Weights of a small GPT-style language model, trained from scratch on English Wikipedia: MLP 1728 SwiGLU, untied embeddings.
Each number is 500 + 50 x the weight over its row's rms, rounded and kept within 0 to 999. Layers, rows and columns count from 0. Numbers have three digits each. The size before them is the row's rms in percent of the matrix's.

# o: layer 5 attention output (transposed), 640x640, rms 0.0402, rows 444-461, columns 160-239
# v: layer 5 attention value, 640x640, rms 0.0415, rows 445-461, columns 160-239
# q: layer 5 attention query, 640x640, rms 0.0474, rows 448-511, columns 160-239
# k: layer 5 attention key, 640x640, rms 0.0463, rows 448-511, columns 160-239
o444 108:518440528405482482604513458510525541473541438497545573394434579542515565496483473491489513513604477574490527546483539535496499493571557541475629420542555528512521543514438517561441541509448461436483551489596434453418513526577496575557475455
v445 106:538536450569619515486439489514552542481492460557550479449399529486466523467504539494529512579434564408441511413501507528479520526591557472473497473458487565448494522503462573526491546524547653470501510504535455568501459468459581505435436515
o445 100:473418443423444469465500505543605519525363531489538522498467461445625499545570492520537486551502503515494495525504469518437539404386415465494515531487480423438551557597587497561526459511541562483492464532536519546443500459502464545551533587
v446 103:478500512557521570477550480451564511472543497459502486453473445543427502609498496584580519456497522423463519545495534573477540430437512409620447557523483462445450544570437452540538576527538542576536481447504478494534560490458478488500422515
o446 104:541455524494535504526501593470410568442568560498458587483496555523512530510573507598567495589507534494420481496549600478489458530487596479542471452506484468482394455523467428408511481464463395459477483519527460580447493476445521512545569488
v447 109:457541484474551529496523506468562522472428530406470553490542514446493530466565490456449462513439458402464542567481542501451530550541527476507548524539480436533559507493556484499496510564343555496686541550494420476512488473490402588490543485
o447 110:489465448458539493455509547483469475474467457384562567485535522446474567565516461470505523415620557548451447526551563561530474531478512506450483483517504435518482617502549553512557517442501496470511488526499527513478468552541550522371510431
q448 097:504513529512529642428557534488504488509537482481458463526473536623533465472352460456462495488533477496441550537501558567541537425479554478593510471505537494487606459490437500502430478530481493476523451437469555445529561458490550488465561494
k448 099:454513427504506399454459444531507550497542489478510469533538493533544597567531642541502498414528544474533453487600522474458530586457420468555568589436518579505497552505419599538590513553474444530593530498520485451529449455491467496533507566
q449 098:526540521408433519474480569549506526494461564425395567470458624549576538426543469401551462558525509460534436476489514491571462484421480480452511490534478464505606476492464432455529491522568558547472417424445515567507553528498485536563480461
k449 094:524440514519416495501513525511547543483564502468521402501520551534495447534516438472553480499521470458421483553537473464531524454513460513533548573490449471507376509390455552530480524433494527480631512533559506514563593431503506485497457541
q450 097:504453502514492447422442513425483444513466523579565482479532434544411434539533564432507520584494518496555556487536534481514497481515384548455398468461520523511480465484613524478408471451483500512396454578459454456501446502566568425559564508
k450 100:552464557431458546571516523408559512624484535462508545504522518479587527501472529436457485409457555475507570490482481507512458492523469485451528574559522399502438578480534453482468509497471512533592541572524533587597497518541479527570443481
q451 099:423486521525500429471488568524462512523449534541511467481543540474500426485578513464504582504536479390459477473445464420471514521510496396482508549564521493554484482512514440529478469464587468497496468486588436526488542490527532486577497464
k451 096:465492470563427464426439436547548488457567518512478490554545473577547457535484486480547473408537514565485482469534455497562439506460531545562431481531495536469468420495439449492531512425475522618483516578538495508625471395364485580474425516
q452 101:504576535529502470463523482488587497431408463467455426503458553479589480432548426517490489542508364543499544535486468472522500421475520475450536495452544459605517449478478423541525501469611482486475642528559534471561491425485549501625519512
k452 101:457395462440506467516388483536489484478549525456584469576519599489516580559520528518473545409582519463510513433559453491479455512453496532523446523519556511553441501465479519455475415494449493532554489498602493445499537512426436565475436540
q453 100:537507484456454536600529562499568595605563531438544470511555546481570496459530489501492531511575440536458471573550456500458489479479555481446422469493453441477623496422505414564516514519559448539495513507462416448509526452580545439507520502
k453 096:535545485527438448453513529488581530493466529413473532547488492606517532530429544424460530395517568598577438535455485499603527495437506536431561488366475515447404520534477554514526457453432491609533591531596476489461521444489471610498495589
q454 102:481581540551496472476404502451590464464408455486465529524441441473443533513513462527514421527443497471574473526570568579553463494435488464517587521493524531484401492602474539479467467537541643440527475606503464534440507545458481538526445469
k454 096:458470543434485498548522499512420490466531465488485536492527597473468546426517455624496536566341435477459538429448478439460547547545565466529415508541554461454457493448534514523479495528576428421456563484426548500640534585540501465511501468
q455 099:569438504522501511537535571460489568498442576471465436526547460531428463490469458537528485467464634549501457485571472472470471483490481502445454477513514548568580502396531475512533577532453486523491602550511439470521476462456534536514471413
k455 094:549488454529433508421472491483543453530423571502479503542455464578520463577461544505515461495530548560516459465550506532516482458516475550418582458485493507498516553470460419517524593514571592653553462531577487552415458422459496525367479567
q456 098:472529484549466477459523501487463495436439478434541485499534471532584557434608519494539537452528487523622401456544514599500479510532506527469511541443526456507374466561514511506483460369506471589536563527449531590489545550536425473536508524
k456 099:460449458516497458572552555531467468513533496522462468470518513522496406505553427482468483581464549416487360508539543415347492545489459463467524507576483459418460530515580494545487421548508514450495498482443513525396435471533531554470446450
q457 099:438476478460594492480479484512392486469511523490522526479556551425648551421467485523501486543486499531414460531401490457498516419527579430474572495474496478554433554508449430497637477457623465500478496402485461503533569462451527486498504463
k457 095:463526556507455526520488459442516476472509579546448428555614490473527491505478486467524602580408439430490571481554532434525513616520571475481497381479496481514554488522508535468471443563498537524530538403462525450471530490439568478395524543
q458 098:544491497504589509465523532523484514493489522597443480411385534420544609476472463503531519414508376496559479627533449474512499499536523561504517490460491401536435463544487462586556520493582521495483492586502558464519579509487391543506480554
k458 098:551565468516508480581512503431496454542578559546496500543483490393510531401531459534509484614571534616486465612529537429577461577460459475511543502469455546497539468588463518504530473439531538399473537509499553500405470541533437473598401467
q459 095:499485507531502470537469383492502510501460424434578470412541452585489426547519531510474395592442536473407486507473487429560540438514464484486523531589458554508544512506447508400471512475462499557405566438513458464438532506476499516531514461
k459 094:526472534464570503505548468471490540500480423512518446538470535456478558509475570541438432409444597423498525454481441508544517435461543479541535508548552556529493620434584453522589392478441476477472554509546534405493530589506495400488544431
q460 100:458464507552542497490536588399497505448356527507539457507473487539402582565421523518442527530496438548558472506363472510481522469466421456416502552397489461476489424497471443506484468424505485525429531481529498574523549608512566538575493426
k460 098:569503427555492519440567504540479446540529488500583530445522501542520526463474562492457506483557542462597470521486552467504479481502475518579496470443491537442472545532514523515492462446542496423472555464461475511457478474464486498436407496
q461 097:512497519537436496624446448464535511483449534497430522478488486517436483511533534537488511636516553466508524525474440502517408428431534500458575514528441531449573522510455532515495462499473381474446498387453415542469371555485576538535477445
k461 089:482432484474500510498485539485498539496560551491469509549524450503479559494573519500571518507524537340544427595539490520497502459509489503512479445461546537442461515504542445585606441493563485457539426496485556511514479549432483400452485490
q462 101:576522486510421520480463562553528508531429502491519573547500420541349509475519546504483526356491485581520468513546495459429526553527494409509429611469514414485536508546529587553482480537503468480535529600479450469487428542552517523498470482
k462 096:525513449570475510492545502566507496477439613473494565485474558503422426641520439511532463502539491444535562544504476546513564577522432451487481559600628487483533409539477522542494590448522479591592499579545422588487473484522442550448519591
q463 098:514526428524522503386539606477506482531501529504530473504596564549581485430544476575541549361493547485607409474501563465456593488573520412534482532454533464536495546458583538505540531576566561519576597545556521512404513421501479499474544439
k463 090:446553526490489485559566479503483518469432561519399408542547523526539420525498492497452512454428523494467448431456518530470524454584530504519554528482582451472427456446556544547466554546491469559437523504419550634496523441455541474455607477
q464 100:512542498489488524469438499437504528571439498524553560511571527477511577436488529474517473470485580517564453494471469581502495529570502453510549479489508423489543522492652521523533458532512537486459508522480515560513517471483514593487467482
k464 094:523600552491483497596475469539561463534546434522415519521503562504558510427443499526478470543481523588431517413449534427506558561538553408436530523503493485474440505450548475547428466511531513476426593491474512515489523476474519572418481490
q465 096:523470442532466554531562536476513469555533464408351467488470552485411512584530558515530528487566382468494532490496509569502494472408549501496457480569549485529514526377520436536462487380543413304469549392486546538511467582591588543448504468
k465 097:498468535522484435460425536436557538472475446452502459417414542521493529488499505510480494441558472515424494429438419549575530428480460538466459526438527551513447424492541509528474500479477456512468453469504513530500594587524477559443430497
q466 100:522552459582481473469543474521447447479442531462478488429465540491435528593368454508490489618531464540478550559442459529488511430524495569471534560580520478500426536481485558584424461497478411557557473459545485479498585479535440541454377487
k466 105:517515512440556518521484509485538580454417628470554477446498575545529564534495417486494533444519526498489554514543500528421486434549510545460487450468526513435521436433485528478498498524464460533548428441468484532587540419540536642430475470
q467 098:422481500483467499568488486542406575446583418465415530508509443489546462494442488497518445583473496417490585486497469447467486451420497518562548565511470496557533450550469479530463500472493460494496404475540484484524433589463457470518544487
k467 096:542490362484422480608494592522533391563594448503515476516539406580526492485497490473398439512536610544513522528518463508541551463481480432409514486543513451529462449463554574492556496411550498539532428475488503521494495472461521498553470549
q468 100:379478484550503499485498529495499570512503554468437522529508472512472450553427489407550499436545578530434589498442468463449484447426513437481512527533529468438588439460625531477411461414497475554369461497607553542474466546439590419587480497
k468 100:544573544564493495546481517478504481482545516568394415524493418590389509578491562531429472560454496578468553530435468575525456468497505462519464532475475456485492473477516405485501427403583520522486439526558481568503468542438522453495490482
q469 099:410485491524461487529426548553457561436445464493479498478529490447440460544572531522495514554526370554491531539431474550455529380499557504462522442501460510507522521502503374478533506453548434514492500602543501485499506547545592578466457528
k469 109:453476491478500621513469553509489616451428489486578538519634545560502485481583589518488567542583447515524466470489543546447464484532547466522327479443451517537593493533438531467511438463531567414477474492475476494559506534519515574563470517
q470 096:502447487488474508498577474557541530551550469485556575462482498445475425497491502538512548459561527512527441573517599471485521489586495513540472485490489511525554580472482512521530477523525522497561484438479632470491336482445477426547493500
k470 091:560547509488506524521520431515545426467535569487459466432515448461448499573568505462540421485602531450509543539566470568531469503397550457538474533515460430516569477548476517544545393368575478475510459506508483512529402499422562479510477442
q471 100:496528529549572525541515504591436478487474544502506594459486538498379469518524500410539508466573453492523527546474470403416598505542477412430505462575569497444501530507413517390534503492511498557603493525515468457400673505511492520455539512
k471 102:560554506522460520493519511568495514472479618508462620548527542416407490588551538442570572481447472438480596617601441453478518524431429434409476442516573460490439509554480507509465550457575616467556492555561441476474450545501537545365540426
q472 097:480438467573403427506501531525579514627526515469556639560536483478447478494538433557446537467491609560607426532529538517412494486569473460514520477459464457525485537533504595470477532517659501504500533481504509522515503428479406412581490453
k472 099:515592554533545500562521467533517405461496526524480504525558519490419428556541532536530496528447438464597503595607544551533530540506498413509511447525409518510541373561505450512454488431726539419500511450537526545471462445463558410484479407
q473 104:518589553480551620534513488587586566552507531500560479461497439498515500477503519488491459411450502432467480431455448489491541527438471464522523580422436502473541518500563420511545420524549488487502531465576438576563365502509561530534512439
k473 103:539566485471523501470552622503549423577499498451603531477455448425489473483505497518505547527509491497618500432336448481500496481493452488532454601469539461506516456536480449536541435571499438537456554598551431550582521624485474485472535422
q474 098:532572480544483527540429533526509420457456537592530530493468518438593575498550476457413420505543580526497588622507479476472466397532481511501581472473502378479419584574508472608576555548570496527586452373510462515508490507445426448404545484
k474 099:539572452512515503517533565492505501553457570546506581559457423548415525486442465468495487495479527482573532689545496451460546486523447457536399553434549497484425552559557470580565481450553609532503457548485498548489475507478453492435459549
q475 099:474409473517503426425477452513466553460506488507443448459592414514450557547513504430439522486425521556501532416523486521472410546489543493501535543475488466454508421472581510572583398447490489454441564530468463545514532484565537504596561505
k475 102:559449505652501474483464471593448526428563420597518539534434465511444512541507535541430445485434419584510497554470564548575449480537459560454464587497438566472555432510459461528532478470551479501436566500479512516466508491551458404637489559
q476 101:470589458461503519452453511453421504426449388453542542566499474470534573512499453481449441498453419483572530497479439601487616504494543477483525457502471525507499518490604435511499509418484481548510535521459519551574571476496427433520501490
k476 102:463538489486532545548534426490456514488500514522510460452464488510439433512467422544454459508439540490468591551487591564584541574501508534566560489500493448509537540519515510506542545466477464560522488489506481554521584529596452418445479553
q477 102:493560555429468472477550457433528445463521502478564473558542649475477476438470473611477432527479395580492513580597478505468567530500472421463514522516474518566519555504433551541527475457550431612600493525462536504503625478495494432445510559
k477 104:424520448424499520474504521484492470485531638469549459495567616454560497520505463473553462590514590443548523485452631595353523529540542571534436482453518531564500538501376549394488435561518557573586424434438482488510518382550572477391532541
q478 101:597567485505530590492502543517604505576484556492521487510410591577525513458577411414506518536499553476516448534455560593561469538559536583527444452515429486453461496463517540484558461503532483490514492499457447486550484573442408474444555529
k478 104:578551472468465425505496497448505522538468602442483500648453522491497465566473392531576600507521492458437482515537535510511500478397551467427551524537482409453423544512454500519505455485515462533508447476516465477473493647511558453445542533
q479 104:456526500461543530459422538446471565545529433534457530538495492582460574512501439536481473476423447510534557475396446473445576480540523510491445520492493421471479487452553469393506496438572583464524509582459489440480566572498517488492507506
k479 101:535520526478417509483517503462498529539561451521501567492490461519427541489518518477467475453531495551491436467499449468460479525470509542483493555438546477371483516413492472420448473505454514445493547457511486488470484632514561537451504530
q480 098:517444524480506492631445458523465534481498540522507465497394571505479533482503566521463476518553483547479413535483506482559503420529471420583478553502414439470517432463478483491547483495524510451569453533437557443493508488487501500436487459
k480 103:511609565582600505496447482425526461404475503613463470554522555444461610525505497444536450436485566577459478526449529495457549443503556523466541556506546427505455590473537525514523458559477486502360552437516511483489484600530546603525582431
q481 098:418496501503604500511519467487446518522508430479436546512431531464497491472446590579450493500527429579465497545426438546448490433461569494525555523491569540521480487528383503470538459535492505437572445496475577588493531533455514485428503399
k481 095:529505488488494445489426497529528522426549523519539510581527510534433565531422411518449520499537449511588523385399569469413457527511525511424546512410468531492518511563502482528517471490573437525403489422468631475539460548468551494420491569
q482 099:498591478508437495502567623556497480507506610566519482542505474464472452497549469476583492474473438443538545446534548532503498513470422584482505391587430525502517416504563504536470476566530437534467458437536482492508474531546507581563557556
k482 096:444445416477417502506467486518509480503447494531453508435521582584459508583466520503537439525493456446553438485499454503457470461533417538493565518402440527448524521538541525541471575492516570455517540648552586442445438546501486489452501576
q483 096:523604512479472511490463505480514460489463503482440501431494423524527554522499391517515459523480520461486512492428497592491470527503604504498494585492546418442415529549524414444567474476516481419534440516495549572458470505468427549530471487
k483 094:489526488455530570464500495590461629490469403506568478485508454560560465500472499442564518435533492494565527491460525531491501522417494487505516509535483537511492493491606521495545529447492414564521541538476534453517560491437548561449448491
q484 103:480509457497605520457529433615565480510508478513485601467499481494584527448499402525426515501577518449489502553551573563482471510524525451530515516439509364532417432557496607495460514521532472530545466493541532512500619535415550518544486494
k484 103:502558512486538567576493563459430512436467525602432481542478423507460483498421455460492584569477484581486534523413570486491505545513613419477450462611510541380485475539496528558521488519496466556404598356440507505495466561505468500476522495
q485 100:461537515500539523525451510502590509471475438554462454469547463552635435505456471506459544617490512459431514503431524476480530423435506404477555524513502583550570485509500453533448490483571509522437487442511457542487515528455600563542474500
k485 099:602481499529452518457464503473516548536389512538409524470523468545490523470500453497471473532543409541533530441478483526506510471465528484510419438571562456477568458522572417561516579511605525551438592576466578529500461671467524462426576369
q486 099:529545505546475488458580470523531485520552432485610524559470439544496513487415539453448491509501559481503530546576486476490559470504482522416493554497517510545424498515627609515434533566430467569490453559500487456431533485494428490455511482
k486 099:517453438568535455650544585520459477552489548555514542401434491487442419489446523560521419579490522487593431508509447460510557446522477431488566466514531368478552502504421512487457573519510527394465562504459533509456389471543420415474482480
q487 096:506450517470498460483484531480545453482512539468497515435441510525550455443559454509505500600443535404534546613467537485583457492562552488534479549520467528543544558585478482500497467465464437499423452449461417544535594481416405500470451506
k487 096:468449564523477463574557466527493546498430521520504463538533484478436492433473422609442534519452397410529434424483444454484492480489514401477588427526525465486552545472607370484445546467543444366451452550484561555504465479524561432441583445
q488 097:525562465441467618431520474443481514443477526529524444515422589455560435457494472412453439417510448554493576517522508509541520497484460501460510502415405388566401468473534468483560543508535466532566485530501558485548514476442532491539552523
k488 092:653511471531446517447504613436501525550462505552453508576527563489510503511411499433502478558513571574535496542418580532549513516424545633520478575525496505452470433562418611513529435435478506497544522597505498484490553554538448485545497511
q489 099:467472484482458460538529558512531493409426489541443485414440510476473539480457492506457503507486456486530481549386527545527487450522547448477530489472498433507567444538493483529476439439614432446404431482558492612501457523391534599616443410
k489 093:442465568510532591503514442512479518498435504479528567452553620596460501516455389560543500570456387421502481529490459463422484491507490553501463462565463462451507492426569499438502507503563482398447481492387538580562616519499560400461526437
q490 101:521531473519514545377550480514479531468492411457537439530510649492522508430471548478445539400545446559526594523541545543408444460506449508507488534450506460522423466490554601517523538495550470557527495492488506410444544424494601514496531567
k490 091:606603493493528501455516539485494458484448591521483566555439550508548508577453525459620477514552452523444557505537434545672494547478475585535499461413472540518535530514386543569566479595563544521516465374582536476512474354550466538484434538
q491 103:530550520406590508412577479537398442557491522480502564482565470515550543482571451526506553532429448531539517492411486515582472517598535537591511471521472492478509481541492552415477535522473432517433475417527550453516550443568446455538473565
k491 099:443478557462446487446490434473620558581548437454500388489544523487557486533578473485575468505482483497496341547592549431572483518554401460611451454442452536542485484460500559501433508548378589495472507476509430458508458374483521571553426484
q492 095:507445496495404594438470583481548466523475533577451477545483491551317504500575520559463618446506507484581468517527495555462596516540547490498452410441509406382555526469588526526471430436518453450503451536476507490540476591494540478530540551
k492 097:536498509560535484499428483502614486543521554556592465493453471488453475506501555527416455511536573565585429426502516517545535502521495506492600542465531506510455442523467510488460516472523473540491618504591488522444424487543457564520458513
q493 092:603497507448491619528528486522402496486500450456486500490491451422472536514533491464489496405490475484589528474573533587503518454440483555539470498509486379535445476442537491568384575533459445505461464542391534469504448568551497496552395515
k493 099:631520418514512442494562522456517489495489476479481560513464467531506504465521477421467485598562543570471515592463430468543492456465530441524472588490482534570468427600439549468480470445447602462503551471535506496481501462564459600521348513
q494 102:485541510526518456506430485437470536367519427494545502475531438470644484545505437545451446522579500476486465480496459451454490493572451427480545560547449576575469503542451417465627515594531490522569549502510482505572495479502453437519431487
k494 101:468528550458519454438540515479492580464512430437518534538567428441543546562579493531503586477416492464433537487515433465437539572554515473494406513589460468480527422539516508460411447570514519537443534564417394471450432472434427484573459473
q495 092:523477496511472408561436422484497505532475464500476509565603514458495525418505505490554557584443557456490469469516506492477475471491477437542573441489509564569563603505505523406448472500485489455502454496477460504524507501426572455490467438
k495 092:443422519444456445521489479527450441510481491537519476443558438555533449454494528547528540507522548335509449550466550451551491546480511451578482396506450494491556570470523502486515501495561496538507429473500490481514519445453519430485517483
q496 097:526530501540402473524493379503485500486554535524461430507584593472559487455622447388499509334526429572478509510541500488488510464439488418448468510531426470660538559473504394488491459530467464418565542436470578519536537454588576535545491512
k496 104:411506473538517537513552443500574443519405466480513553445503513529460539478560558429548414486493545510528507476453445486469471458521538527487483480498465467537524546412549501457428549562440517613480436522505445528579539563493479623498456449
q497 104:521452428459428455483573504568506430512535580480503550518543570479401464483541472531497577559472547538558471531538512535476511521571523542500505486523566488575463484490518502487514459449594495515551500462516534413510433551471493532527432457
k497 103:486411522416470584577535495531489468509565599511518560491544562509525430484512513553596501636435513534534532488524438475446546549514522508470570495620508473516454521497475461494534610497483435528606488417472472468462518545555581478452478542
q498 101:613498459490406529510491548569532435532528521460539453506514533404490569551486440507422485604476496481548562559528486556481458548540487545481484513501501468442438402566508477502480506514568582499389580430431506544471492496508566534549495453
k498 094:450515499435512502569574523507553524499484462534386493648465571449515541486487485576530468586420556554467503513510427495514589534505476457451526597552461542459402479549488487563446423497604493476470543538381554526448458535504433457509478497
q499 107:520506542492533568451539511472488612475533486480482503460472511587530489560503469499505454528471471523523470453498408553559535526488545505524527513581487504497384393467581480465583601483537517530455591535496438483571541561564452500467487514
k499 096:507519545501532531576526523515540499532491560487524537570437560511600496474481460510490515554453487586463468459510479489505459483546461601446552558521504537454413473469440455481512582573386543526503592469492496472508446524568485572466417583
q500 099:516482486540561573519453400508509493522467541528419476411496499519551402568487624426475439507550556415504434447495448532558451504415594467530535463547549506501517447498547519552519592534439472508412544518456448512452470529560487569481521494
k500 093:566488531508571535463474453473501576487484600462488434472459567503599503515561475460487484498471441524453440467551446480489442454506475573429590487481544448497493490401529455516500609499402610480542582526525521515521466557489471619466493560
q501 103:554531505464514449493497500451539573537549522537469478553500425528561487473506525513499548503527493563484470519524497499536511544560485509552419495514513525438500504539644502488479501554478574473395553584529477502481471496526485555521554491
k501 105:535567502495541535517445476468447539531538357510490540571452494468403505511531507476443526478571459596537474498580540450562424585573471441547495546515516396487458538521473575568500423396478473563387596547531500541480465462489534564539544524
q502 099:459536400524401473514474519496478613513507458508534436487525566428613448552465507518555544533450634492517493463455467456443524426445495467526517525444520465489513556555501392438446511589463461522482529418582576535560385563555492397530487487
k502 103:439536550396557491520468381541539539490527438521547519516568535503596438445490524579616485597445479474550482453493391452439463541473450366502518528430505521479465501527479492437474503608574514614574492406502493514532417478544482498465451527
q503 100:532407531584477490479559434499543531543541571483629542542499608519404486448480521400524519423549480487497471450503461555548517455472526417438570543531495376472566510462465581545507482634467457487518517494524499496474539424552621595441580551
k503 105:591479483551506439500385505574570465415422514398518500528515487515463599504532586469560514389541431445506474541548482495430554399402545404495504542502500406539473441479536463566474540552565564474528506519537484474558560427506512646509572484
q504 100:634488488463473437510534538517417538526485523496610457487451607517544429530525528519488526474579451550502558580583534469549622507480508581509492403622592571531506521496520563521544504546408485497456462506516544440482553451506495468509545471
k504 104:529588495525544422421500471655432472472566569512488527481501548495490417509556493443534549519523432453432550497561513585535469536521541515558464439624503432572451414575496507457586527521513568535481419437556495366494558381538557604463525477
q505 098:437554505428455441564472521494479526426455524486423540494431442512528487521477419488449502439428522485497553466529432493421523537558388505568592512551471504464468511533511540384423568517468592578521474490493496397519543474507499504548524496
k505 096:515580489532509477538477526448547533564560360526485432529542455529549464449474466514478565471445480563465499576485420526528516582489523489495503483523519490464444483447577549463465522620437658513543590437530486465477470573489554592458514482
q506 101:559522546532490376462447492457490472483523496537472469520456542499431511558568367532419507485486434482557564545565559449490560557442477655418531466533499534537478506450454482501510479409534470517523574487469509504483553526529483547531490455
k506 106:603460390486496463490456560454538496440486445484467545501525503497433529629548426507490535464504501477542610433560539546460527507468552638489482425508546491488520448498558536520492511483511463451482497591415442419475601602446484534546461421
q507 102:601444471536466436396515405557459516591473470506531442496568520462477494572572499442520484435534534495520507575443567610568517470525578671432516424540494462538607476595515534556433443565526567493453517440409482500557524508508525473575511526
k507 101:564464540520395411377481489506558496434486557443505500423511447525518443500518473506495460470545490455483500543505493550541491479525530526526512493509495529490564408536394479481540444445558504511523474422485489567456482447506482536559448609
q508 102:518499501496549432482550594578551609537591444464522540433451533461605431512465609439516453496515482488492510414555496563510469464409543491651398444484565568467543495538482530540575559437510525537508422539477519403503494448546482504480489567
k508 100:479511559486523584477488478503484456456575492426589659421523514485556475491471479515542539435569424493473572362441421563562449540475489601612439526479448558500525539519456450518603484496480570503515535491606455412501538520528597518471463575
q509 102:441550546497475625525530491480543543379516499466528448438449464500517543536575435476479418553604387504465588549441435519485574570495481527496469569534450592562535522451516443547554456485464554472421490547447577504533423479493549569569523529
k509 104:445475426482466479503537438440535441499519400415481541510494448500465489512558442376448522514595545582507532443414450541515464543492623515473446627452525449532462506538446614454446510533467543549491390505523542446542460579504511558635517527
q510 099:527526516486430501491510533494567485508607435517528597432499524518585473443482499545438475519502529536507489485471454571456484440551459611555506498451424475453502478524544628613482497487566506574590499445445486416517510425502505417520453405
k510 100:559630502468549534446546488424521530437621515512497528504519463481434452532545489472556567562518495535447566580472486548463532442485553585530484554465462521426480455498493549556541382522526507426506555403421417531555546490507583503485456434
q511 102:465456492424529501475438472512381585333614425471533462454522466475469541486457533459423469537422451490470468452453474436533590454501549502475536538552496504511489440460515441553527457492499424441531490482406504474485544516518459537479474485
k511 106:510435513426437551445587456542512447549607429493583460554412469486475535446586491477530427531423470502460443530525479440530487574500461571498520561460439544434495500425482539551505503470401479461540537489430510429484513526507509623508438528
v448 092:552515342499496509462503471455529539539433572505514504541526505546481585479448405451475541481440498487520519500536493550478534422509544525530450467565539532614423488470622466498522510551526469526413546471511521365429551414482478482495526489
o448 098:448460569541556453531541543480473403396447418498495536493501518490520586535574547489534401526584494507407477442453475446447455524524463450420504648491440430488536492524460594469585502591550471517519528437512582569446464521631472455500423537
v449 098:513557370508455493566452444510481590542438546506530413443512539486374513589433555496494535541455485514525558604524571498564515515513556520538595504563484406493470525440522584509494475520395531495435518424471438521465524467448492419542539491
o449 101:447474508485508596537526538574514475463453429485488552477468482421532419549480490519385435479501535540410510440508510588396538512471430454463462533440555453562530534581485554512397508491590408466522459537438623447470483546558558574419488524
v450 095:484485513456585481516472504423572554478415447516492575484540520418460513491579460464433468523465404520516450412500459548419489476466552539560493580499492528488533574519496495431463529472466407511499466568571437556589442500480569485487572569
o450 096:501557460514474476422569579608532528511513454438576524632508511564464491447392545612525489491507452508511535497551468521532484559636442448470472450477404540531496501556431476536470409464460572567498489481471614479435536424499423452421474509
v451 097:580521500442457468530469494497486529418440523573508490448584461487495512468577466461559469534508325459457515491471571505482470601539394518487453496534469527446498427419607584540438484480513469575553430389513445501424509549421556472474577491
o451 101:402429664534553534493564458493488510472559503475533517472480493516447497457378521522540461535537477494498533490567438452503445516414505519553506464376496502568498527561381394543537536562459453493556464538509459491564488469441449460447462561
v452 103:482516596470556501422548550434491547467524449485484542410503462482539521539562401507461529524503488583425433423490516441480476500476453475488613487501445501403474450502479474501587478512562503454486442474552437527472524500493464576480492493
o452 109:425522488546577545569476484572466520505516486565455461528547503454509446438485529453476516437553463523630506535499400480557417556525477437614402518594537506565557456496628524528521506496448476523573509507454491490480481547556490462438509536
v453 098:476525468502427357498496491540523609411537499571530486460486512555534525569562519529656559585493365459448522535586411488421481577459413500572384456458480516554474494635564481518462511579452451629559539464479508371470604462523540454512454557
o453 102:460454602489502508468427511499513480544511588477486509529455600472457591462443614493516461513483411513511387492516453507587502487507519539496565527444410533496536556522517490463474538480509520487475499473539526546483414476475484526459588483
v454 105:500473474408526470589451544485556455489573503617527560542505561505496451512449576567461448505532490447440457582498532488465492506556529486478484510482444537516531466531505484572513451397440500549442415529539503493473490482552550506486454543
o454 108:494537495520441448439497538484568572472429548477484480481381459458546473487521460534579510362505465551444573397596479457556518459552438504543581492465528493502479548489500500441563512501475494437559521429521481523513560454468432468424458494
v455 100:495478461423512476439495481466477462528483466394523523503481444572521444444490461574472473511476456453431545518523386476512504548609547540435510514452461521517408489638574495503471550557484548529416476435482452495472549518523408522480427509
o455 104:575466541539556513486453470525553534468563500525540488437438567476446513472458430458475533474527496453517440466530493453514547511443494539594456419516544450557608547462556452454596515507495608500576493458461513431567505440432501446496440531
v456 091:533509530480462458499501559490412546563581542525470520492452490491506460464482520534506520430441404498547594497526484569562490568471506568551530576524512512504503583449446504473523492581480516517454473507483582465679482488497475492470439452
o456 096:543448434568570535423443427486506486455485543507455506399428496416520544481499513479433497608582517513479315501457569505478452510465533463445456513533449475489532466473465465519516455499467654472494562452465499461424501412491465565571579503
v457 098:542550537473489444519467527477457549416441499452530637522545471500444536595465541437408517549521370434629522447496488453447511541522480522473504415440546518561393559446482497431431505479451519480415425550406451416542562459537493501496544492
o457 100:462401524460530575470529432600536528595482566455488485469462568465630583420505445486520469491512525442431520468475485488555455494547448538397383485532511453469541521533486486505508515454498524494540443442559503545513453491567465505527498540
v458 093:576525488530417538457484427470504540463594573483505476543498569462465489475458518501536545536528549584573550542506519445526431497416569383560564580436491540499565507502534504463470476476523372530456566496530529475495564504533348520471479482
o458 097:442480534479555529433521562471375567474535508476504482569469482476522533549589510531479421424368467417474399528411532554542600556518479533399498460482559456483493510568501500560442479592496512479598497508513405535402435456517590513496547534
v459 099:482389532457553540518422532514617479561543478474422510442518518427522490528581489464529523454527546418554539564545467528455484535436473485495403488426499557527524455550527512490544509494490527454442515494469563478517439426474479498528479474
o459 101:464504392502549489545449503393469480419452547488410397436454456577516455552500522430458520562500555497451487463450537497474457444546559498584488540491510429532437526429543505509538525478566606423446555476424448512548426561506475448502484475
v460 100:449513487467544501600594475498466432489385509473539562489541482537457502481401495525458469491505586478482537501552576505495510441446537430506391489524454565528524494484436502612531466467586424491468522556486558398496446461535462483525488462
o460 103:524491519540549400533460513437448522422500452559463474517567496562506429536585440420502561457518561492454509474480407426469481458565582505499557510432506429456484516516583561575461456509458440524529549424535451557446496525553498507453451491
v461 100:492465516480542567473538516589460495575468467445521410465517467578518530507446531360475569514457466485538365534424464437452378481498468555518439483575521500480571509576580522481475511471478461504567510501463539541427557588515492504483513481
o461 107:474467454482482505513504456458535543363531537548483490480509541529511540485505498412484522457510477421540566531495498487532485456518602440449543439553506479458474478353469523496467462597494443524519523442502522532438517501470492494568578514